From a checkpoint of a small transformer trained on Wikipedia.
Training: a variant of Muon for these matrices, 155M tokens, 9473 steps.
Each number is 128 + 32 x the weight over its row's rms, rounded and kept within 0 to 255. Layers, rows and columns count from 0. Numbers have three digits each. The size before them is the row's rms in percent of the matrix's.

# gate: layer 2 MLP gate, 256x64, rms 0.367, rows 225-255, columns 0-63
# up: layer 2 MLP up, 256x64, rms 0.347, rows 225-255, columns 0-63
# down: layer 2 MLP down (transposed), 256x64, rms 0.232, rows 225-255, columns 0-63
gate225 103:136094088148107039101135125191141163100120162161089157135141098115110139106095138114172187069163133114117112176125090146141134106116084064186097128120159103134147055155127133135155104097175128
up225 088:131183117151121113093174163128077085094094128139161129137150146077128154152128077194062091116147122161141126120133166142083047138119136119116124098107140088171103190165126151125124213144134125
down225 092:133088080090190125177085074139150183156136121094112080100138101146121162120125127068214187135076136092130146117146117079140185088147074129140096135152141125119129085084149139142134107121108140
gate226 109:146150154100191115120127148155122165133122130057087171149091162122171125087145173162135082102083142105093127136053069082142136109160138135164184127144121093096056109081142108107113147163117117
up226 120:129146109041138128129147185115124122120151090113104106105159153139140115117143183116089058156109160114111104100102092061098139051121155128093098145126133153088109082114153164141123061072178128
down226 111:147113089211111118130110080117085182138142132165182143111092069062099129112116095139151199146159090140132148145155118167121174220136143147171161116148135106152121138114134118115160153169103119
gate227 085:099121111094146110093111115140138076136111144106114150246101184075115114145111128189163147164159120077086092107123144080141142137119094123144092109111079137134143185159191153145129117094129091
up227 116:114096118097143122116080143093151091107160146212113147114140129138100128099117111156166147167091125067055145106113153083157170109136113152084074092078111117128137176124135180143174126115061080
down227 127:171150160137137141122187138163145175160116091141194142080145133174177150157136133157105081077119096189161134095137137154101113170087125112152150193187157207113142117099094132106106147132146135
gate228 096:147158128044131126136133150090074069104103139122079109166109157121124129132111140156100147144192109095106155164163104163153140188112142133115129168080134142160136160140162059195104103120178181
up228 080:111053114116125173086064118159098160119145105114139148112155153149180148190112160185177155142110136152113118150124127145080106091152127083197131122120112110133160086117044116176088105135153119
down228 082:067169094147122119074150145135132186183117123155122199104083156104111135108098131111171106158130111104128110127106128132172177129142158123158139118150087134114088129126087212025115097116146138
gate229 109:153085076125102112163158166113105123102102135156116172136070149114136163127134077159178081139067150118131122197127146099116136117127158173066135062166074183127167124105111146156115152099075118
up229 125:129159101186157055090160178092154136126074127135134117124151106123155141111128090161148087076143110081187124132104080141094102121168118153105161090121088140049162141148172153143171141129142184
down229 120:141097147091090164169083093186130139151168122172102142135147132155082168171125129109131127124141151173065078078162148130089187161064167082132132160155155107175133130112063117116091137116109103
gate230 112:126080126106159128169084208063092136146109161141091128139163127156165118131143104173155118143060112181130114151135110124103059108136124127158084054137140127112136083106054145144170130121095116
up230 115:135140129071134110085127154101094112156088147121101137197079154161106117130127135123122135128117076069113184091153060157131157137161118137111159211116162075135100119082120128133177201155118108
down230 114:129117092171152146153123164124202149067130127182175098084152127094162111120112135152107171108118158166108084184098161090119124150133141146160116103134124169159190133162110141149108056134047133
gate231 005:103112116165124136175116161150189146077222141095060149124131125131174091110118104155083116093052099162186094121112099137098075141132082120115154131129144145159095172130125101144116112146125171
up231 005:144157102143136157138143172118236123105078170168138117140119187140142173143118134132142114101093185101129131127147141151159095119155165118080127165140121113185163200090072144101145157164086123
down231 005:156169152094135111113159104155113115153164124162145108146138101089100071177145175141115194113156031174159127135139142121132147089179100169162120142146171119054098177084146145118110165121141122
gate232 093:098093111151190101108120200124092157140068085107082129199121107094160163126136145140133136109111124063112093172139102100139115177125123188145076198129134161125169114102152126153090086134111123
up232 102:083163102117138149146101118164098147137147134153139187087160133138092104132119152089114134072157090137166131077170108155080114060130134111073179113099124067147101127155145137089193087167170177
down232 096:174098171168157097153181147128174141095160152097078052119116073073128144114076105175113156162129188128080124157099128114150146160141149110121119129192102132103112164178132112121078138120096099
gate233 101:126113127063137117081125167168071099095123104141086142102116122134124161077149158055151163100123154112087087159152159065104099144163129152135095135134122125064138116093151143125136076037098130
up233 114:081127117104141162119124138086168045160131125179175161150139173149149092101171163177103124157152113148118114096120151150127185104115128128094112109107102123101111127169136146091185232092113101
down233 115:179110120108092107126120124129129214063113124048094091109135091131117153162071133100144127092096133147129148121121119145134083137126138137153133097169161115154154122063117160163100045193122162
gate234 091:113121071170076096189124121127107186186137116068101143088115107150120129176139170102100133129139136142170079106122120148096118060105104112139089114103089090066125130163094137140160105191177115
up234 084:135106138131114102193117113102123125160093103180222118092098136126132118131185170116133077107170174126126085116158083166071099088098163136118105096164096126097161078148064132107146101116133155
down234 098:129160114093042132147175115165148174191140122125140131086136101113118153186158118113102162104063130173159085058115113138100077065088137114154146155109123174078141151138139128110128114172142134
gate235 084:140129107094090164097148104080191081134071061151103144129130112113156162111121081164173147121085145151107132126150144117185101091173129090182083204108135125141152128107114170102181166104142135
up235 078:125116136146153135125105123149015148083115147160132116118090171136137134156138103099060140159170125131104133099113155114122185151103099148118197112111113093178139113197141115130053095114082158
down235 074:098137145172162035181138084127123185132112157099120177133094133096163098156147170150129143126144125103162187151084147108126112097111168109086139099148068119066111107122191168147109118150159145
gate236 117:149125127203142129166085170143159128129146154128044111127073128127129123147119107029102171107089137137110163134137112045147087153131094156140127094113117157104107175131158156103143130191114108
up236 110:146141161096132151119198119111093115134122097130163089160152154116130128082166194143092098149109126165148116091131159202095104143192150114167135156204075072164086097156120140115123117134079141
down236 107:138137104138114111116103098185207106100131094025127117090078106125108132158118128162124054145164118105131100127131150121211128092119135146179105142119125133115111101095163076128158179152161146
gate237 102:096114125107153119154114124101085156098112112159108104117116114070132152096156061113164136145133096136116066166173097086161144104144139103154161133065082159121096102142194068095138039149113112
up237 100:096122164122115157145127022108155162114205134100133150113114126110107107145153098125137111154113140180119146106080165150106113199097116079136143125160129076095179147184145121133055125144111091
down237 101:116158067125156144115069185141074118134111149107112104105135126142128127106069134132077114136170121104151128124189120126159110033161061183134143109107100154168069111093130163109181145127116143
gate238 097:145176101106144138145131147116121083167072139163096106151104107078111058103110161085062106074119111138140136165164126162094070166125128125080050132158130128068151151121112085140085121117098112
up238 110:064120108136091136085136104126102070148127089116093106191143151145105084077090102152114129118110137156075145123076159178131108107137169154116134116137150108068126082112088086217121111124170090
down238 116:137082182164161120155100180131165167141167147178165123056119125111161157170195153119163131172160111108186137152172120085131117151115111073132131130104114134170108154118099161043142124113108120
gate239 101:151109110176165154102114156104168154139109115116129132117132170119133106079148181146143130066105147146084024112137123128167149092158176080117103131149152088085143094143139085121169136090140045
up239 121:167075099068152147182156123080147167193136119121137155114161123183125151099093147125158168184109114087171124176112116104107089154137148135136111092130225127154103122096127138094098145120146182
down239 126:103157181203116112088101176124154115105103099088127094144102149070163114177179131134101120066115119177058120112129133143110184098124184129155145120154084118114162136101146110143164115139130056
gate240 005:115122105138146064081095070095119116106145140156170134203065125117101184144140108146116096151195140082079153135083110119101104130086078118136195097134111155177124078152109141134131147129115164
up240 006:134149122049154156141124131107117101135113114136126122056182184092108098072103171129128065132169154138133097127163114127144162123109161107143143196121116077140104180172158067099177087102119142
down240 005:129171099114148065101117137117128145138179139104119080060091142150125147152175120056105105125059078153115126177126135088129102126095108100139146158090161092095093167150131094089143185177147168
gate241 099:125082126068121143169092155142139141201031123145133093152062114158112148087163112101191146143161158145101142169116110056128118134116152133119127085151134124102118166125188099145152118169128102
up241 115:102135141177075117143065148124069096107166117107132090197134093215161190132114134112126121105097106157134162103141115122155109071130144194125121146160127129154093165116182114137171090153145100
down241 116:136144087143166159143189134138203135178117155165126157063141139026101089140167108103153153126139123138135106158154169137090135198107106063105104142123099129114141078133079103133110145118130130
gate242 081:086099119091177116150173142085073146099144103154136107177095099081151169091101119146108153121185181093094111161140142107082103153081124145141136109156163089076057114132129103181160174136110144
up242 102:162111112086095147115089081133156120122140079081179110091129148116123094234122119194166098158156098141145108068123122096159136108117127132141170193141148098145153095149125122082101093136168091
down242 104:130113120163145090121178164123113154112131177130115167186139134121158132027122127126054118083141158088103167200144140124077074145137110156141097102142125124132087117103113110113192168149090148
gate243 064:124122121088160102130127127168099140146107126170105133101084064118112156070135083116137135087160177104139090137115110177151127072158107040135103147153132163073147091131214151073142131148145112
up243 061:170044143148141115153135125120148172167100166181134152063122124123125124104156093153120126100140168059173135155122094115111119127151149081101078140075147116103124087122211157085128186147147121
down243 056:083176119138122103135164124110162164126106092115127072106164118168142128143057176172108112113130079178103136040163075170142105096086124138177183155170154103132108123152103111149110125092154112
gate244 105:165163127119133115168075111104109151131167136158104099159097120117064196115116106125126095158158152172121149144162123107073097178146124143106129159143152190109153139076162081210106097070152102
up244 090:150131163169157113107178156165065133070116110122092089201173119110150126186062141136087080163100146141171103164154091125144090160107101157064143110133133117125154139134114090132141064148116119
down244 087:131058092113090157131105097141168134118163123137121156082107105139171158118208113101182157135086119141094179135147156162092171098175113111204072137092105139145133116138150121092121181155097162
gate245 113:130152134164123102152144172138059070078087096143098121193098149104086145099112175091067123162176087116092112134109119151156141171131092107209123123110123129084168138152129130081106123147119176
up245 081:116108125161127157144145135127104150104175117062122101118156143148090112116077152105124109109168109151170070118168092124178159180118134107193102143170125083155172119126093113120069033087152147
down245 081:143185096117116162121108084108163096146146150213147130166104161094097142158091135109123058148121126138154199126094143101112124158134145135177146162092101207111175142155169103078167133157123127
gate246 102:078155077156185121134082129106123161126137060159047154108135137076123137140157131160137135074074160122130112187149145132116069141124085183108170143143138085160099181143146137132143154168108100
up246 116:143186134129117138140174197111147089077144189163126063114140089179119160117133088148078125118155089176143152118139078151155129111160175071130131119189105129152137124123120104157104140152207128
down246 120:118072168132143136129092052107118131184143081047115183114117144095115081144093175107201137130109163106151102159143159108111113157121096170093123116087131128097123110106119142107143138082057150
gate247 105:079104207190146122130110110142100136116165076133110087191099163153086135065171132152137100100150104099123093132143098126111147092173106142172114128107083169179158124170182135168108135105093151
up247 118:131087149157134100095118098147085120088149117116169007136107132176130089086138134179126198135139123107123113122149169126188106117105126085169084131152130168122062128162117100157123116094114102
down247 128:112138140145102166150114131169157152156111139145105208128191118086140196177150144113144029138141067164101123124101120138100161144136148182102170124114138097138195144123125097087138172128129156
gate248 099:133116124091198130139137099157133146131132175122149173127101135037191142130126095147138121124160154092142111135085183143168143129105155115146111177141117139065144162117130101166209180170073146
up248 098:125131181099136137160157140161188141189128145063082144134132069123087158155157107107094120150136121100154171145039158118073114113131167113178133166132122121159152082126174104103086117128149181
down248 093:101114069134113124104107121116043090112115120139172079120131183075134116055100136117196131114145168164077073138242137133147116140149116118131141139103124123133124117111088152132154123103141108
gate249 121:108110131162096071154117191137160212102122179127159100118085139096155127095172151161179137135125120117119163092197138141136062098154128150087101094096149136177140169134138145129198136133141159
up249 104:159118104128118174054172100090094137103183114138161218162151125115145105193163143169131118107136117134106102178119166121109091080168143154109091073147149158113183143138141182157123135118158122
down249 113:113117155134079098131130161183128227132103114081111147128083131126134159067140120119135131138088088125121121060199087107140129119109095068136150127127091169150058120113129142115164138102129194
gate250 103:110120110117137154123126166095133070145102176116146144213162178129132060065108123125090110143116120159158068091140111148122174138107144095156105151108079103073196098090095141131112163164103137
up250 087:165117180141117140157130146153153160075138099131120078081149138108131156074195098172122158187085143160112120160087169030120125153119179139071127125118129137151069094127135154135098119140106152
down250 092:145155087137150134093093090159100134124093141002129128122154145129141112158106129114159104123156132148135192175108136129128082114095073154144119144116111069190162053143156107147149133132166104
gate251 064:155082109113068157129079099189141125120143133138162148192111122119166115153135112118106153175102156156124179163111112056095151144072123133090108089086177161115145129099101116094132105180069079
up251 061:125139142142102160122166139148114131158108124116124048198119143142143062111162141142150139127087160103072134126134134083160172173098108133132068142083196142181176158110126043133118109130153107
down251 059:101106147120126105061154138104102183169131162166128179122167111141156124184041134167136173144171129110127176137158137156119178137150125135126184088193085145162132085146091119145132083121153164
gate252 005:125119116168144152130140095107097126087081056102034142125137141167159128112127143129103157154118157098128127116178169151186088135090096105139080158091124092180130190150124092093104062098132125
up252 004:155134109106141153128176185122113152133180171103137026163082171106164090100138097075146110102085130131111170089125127125128135148111090069134070134127177163180157105086125118120140138146169143
down252 004:162145079165143068149132160146087137198143143160100087105058106115126112118149162120130110096131110087130218127137086143113081154146108085124121123122114113112098106101101068136036146121137105
gate253 108:166085131132083142181097170123074148111140115098085227096111150059103117119119147161116119157101161073109120090165121126170137127134156117114151153144119055081152182153147167149110110128143151
up253 113:100159077093120140159128151132132122104105172123126191127135154095154079140136201106143171090110145133105122130139127176148159104180194117098089086115099098076090218128134167111158119080151120
down253 112:160120187136075146065115161090135206142157131057109128093099073110107151144115096157132102180134089129126108075158109137138139147101150162126167146142143158113154085149149129062077093161148157
gate254 096:127112095119132127202065136115085100089125122134141127108151153101116132095109152121137123052075165167100088140115129197149114127177160137092175125087146076104144157137094171100128085137053096
up254 109:082152150155155176161087138125123130132177191113089129144176146143181124129175109101050107129148126071122159128113147144174183133163152111090149069089122107150150105107139171130129156138117211
down254 105:155131109126103083142134117112157130106090089164171109126081097103075121102055118130161139120108119180174101153145084088084079127065160153157105182135149153106071142183126115146100126115145059
gate255 125:137168103097177082170090200149086138146108114204099113123144147158131143101082136117150157082140183138086115101155106164095143108137072088119114125108071070118143124175109088102136073137109130
up255 100:151116157089148099142122119128097124084146085121115118109183134196132137137096156184115158147066115130113112176148108157085120127086068121063146165106098067050138120133079123176102106091112151
down255 103:089158096178173159100115129136152100168184185228101088172140173145128124123149094147122135120096103145133129091108113078140128114153120125147156127149116158148103138125174100063175065173158132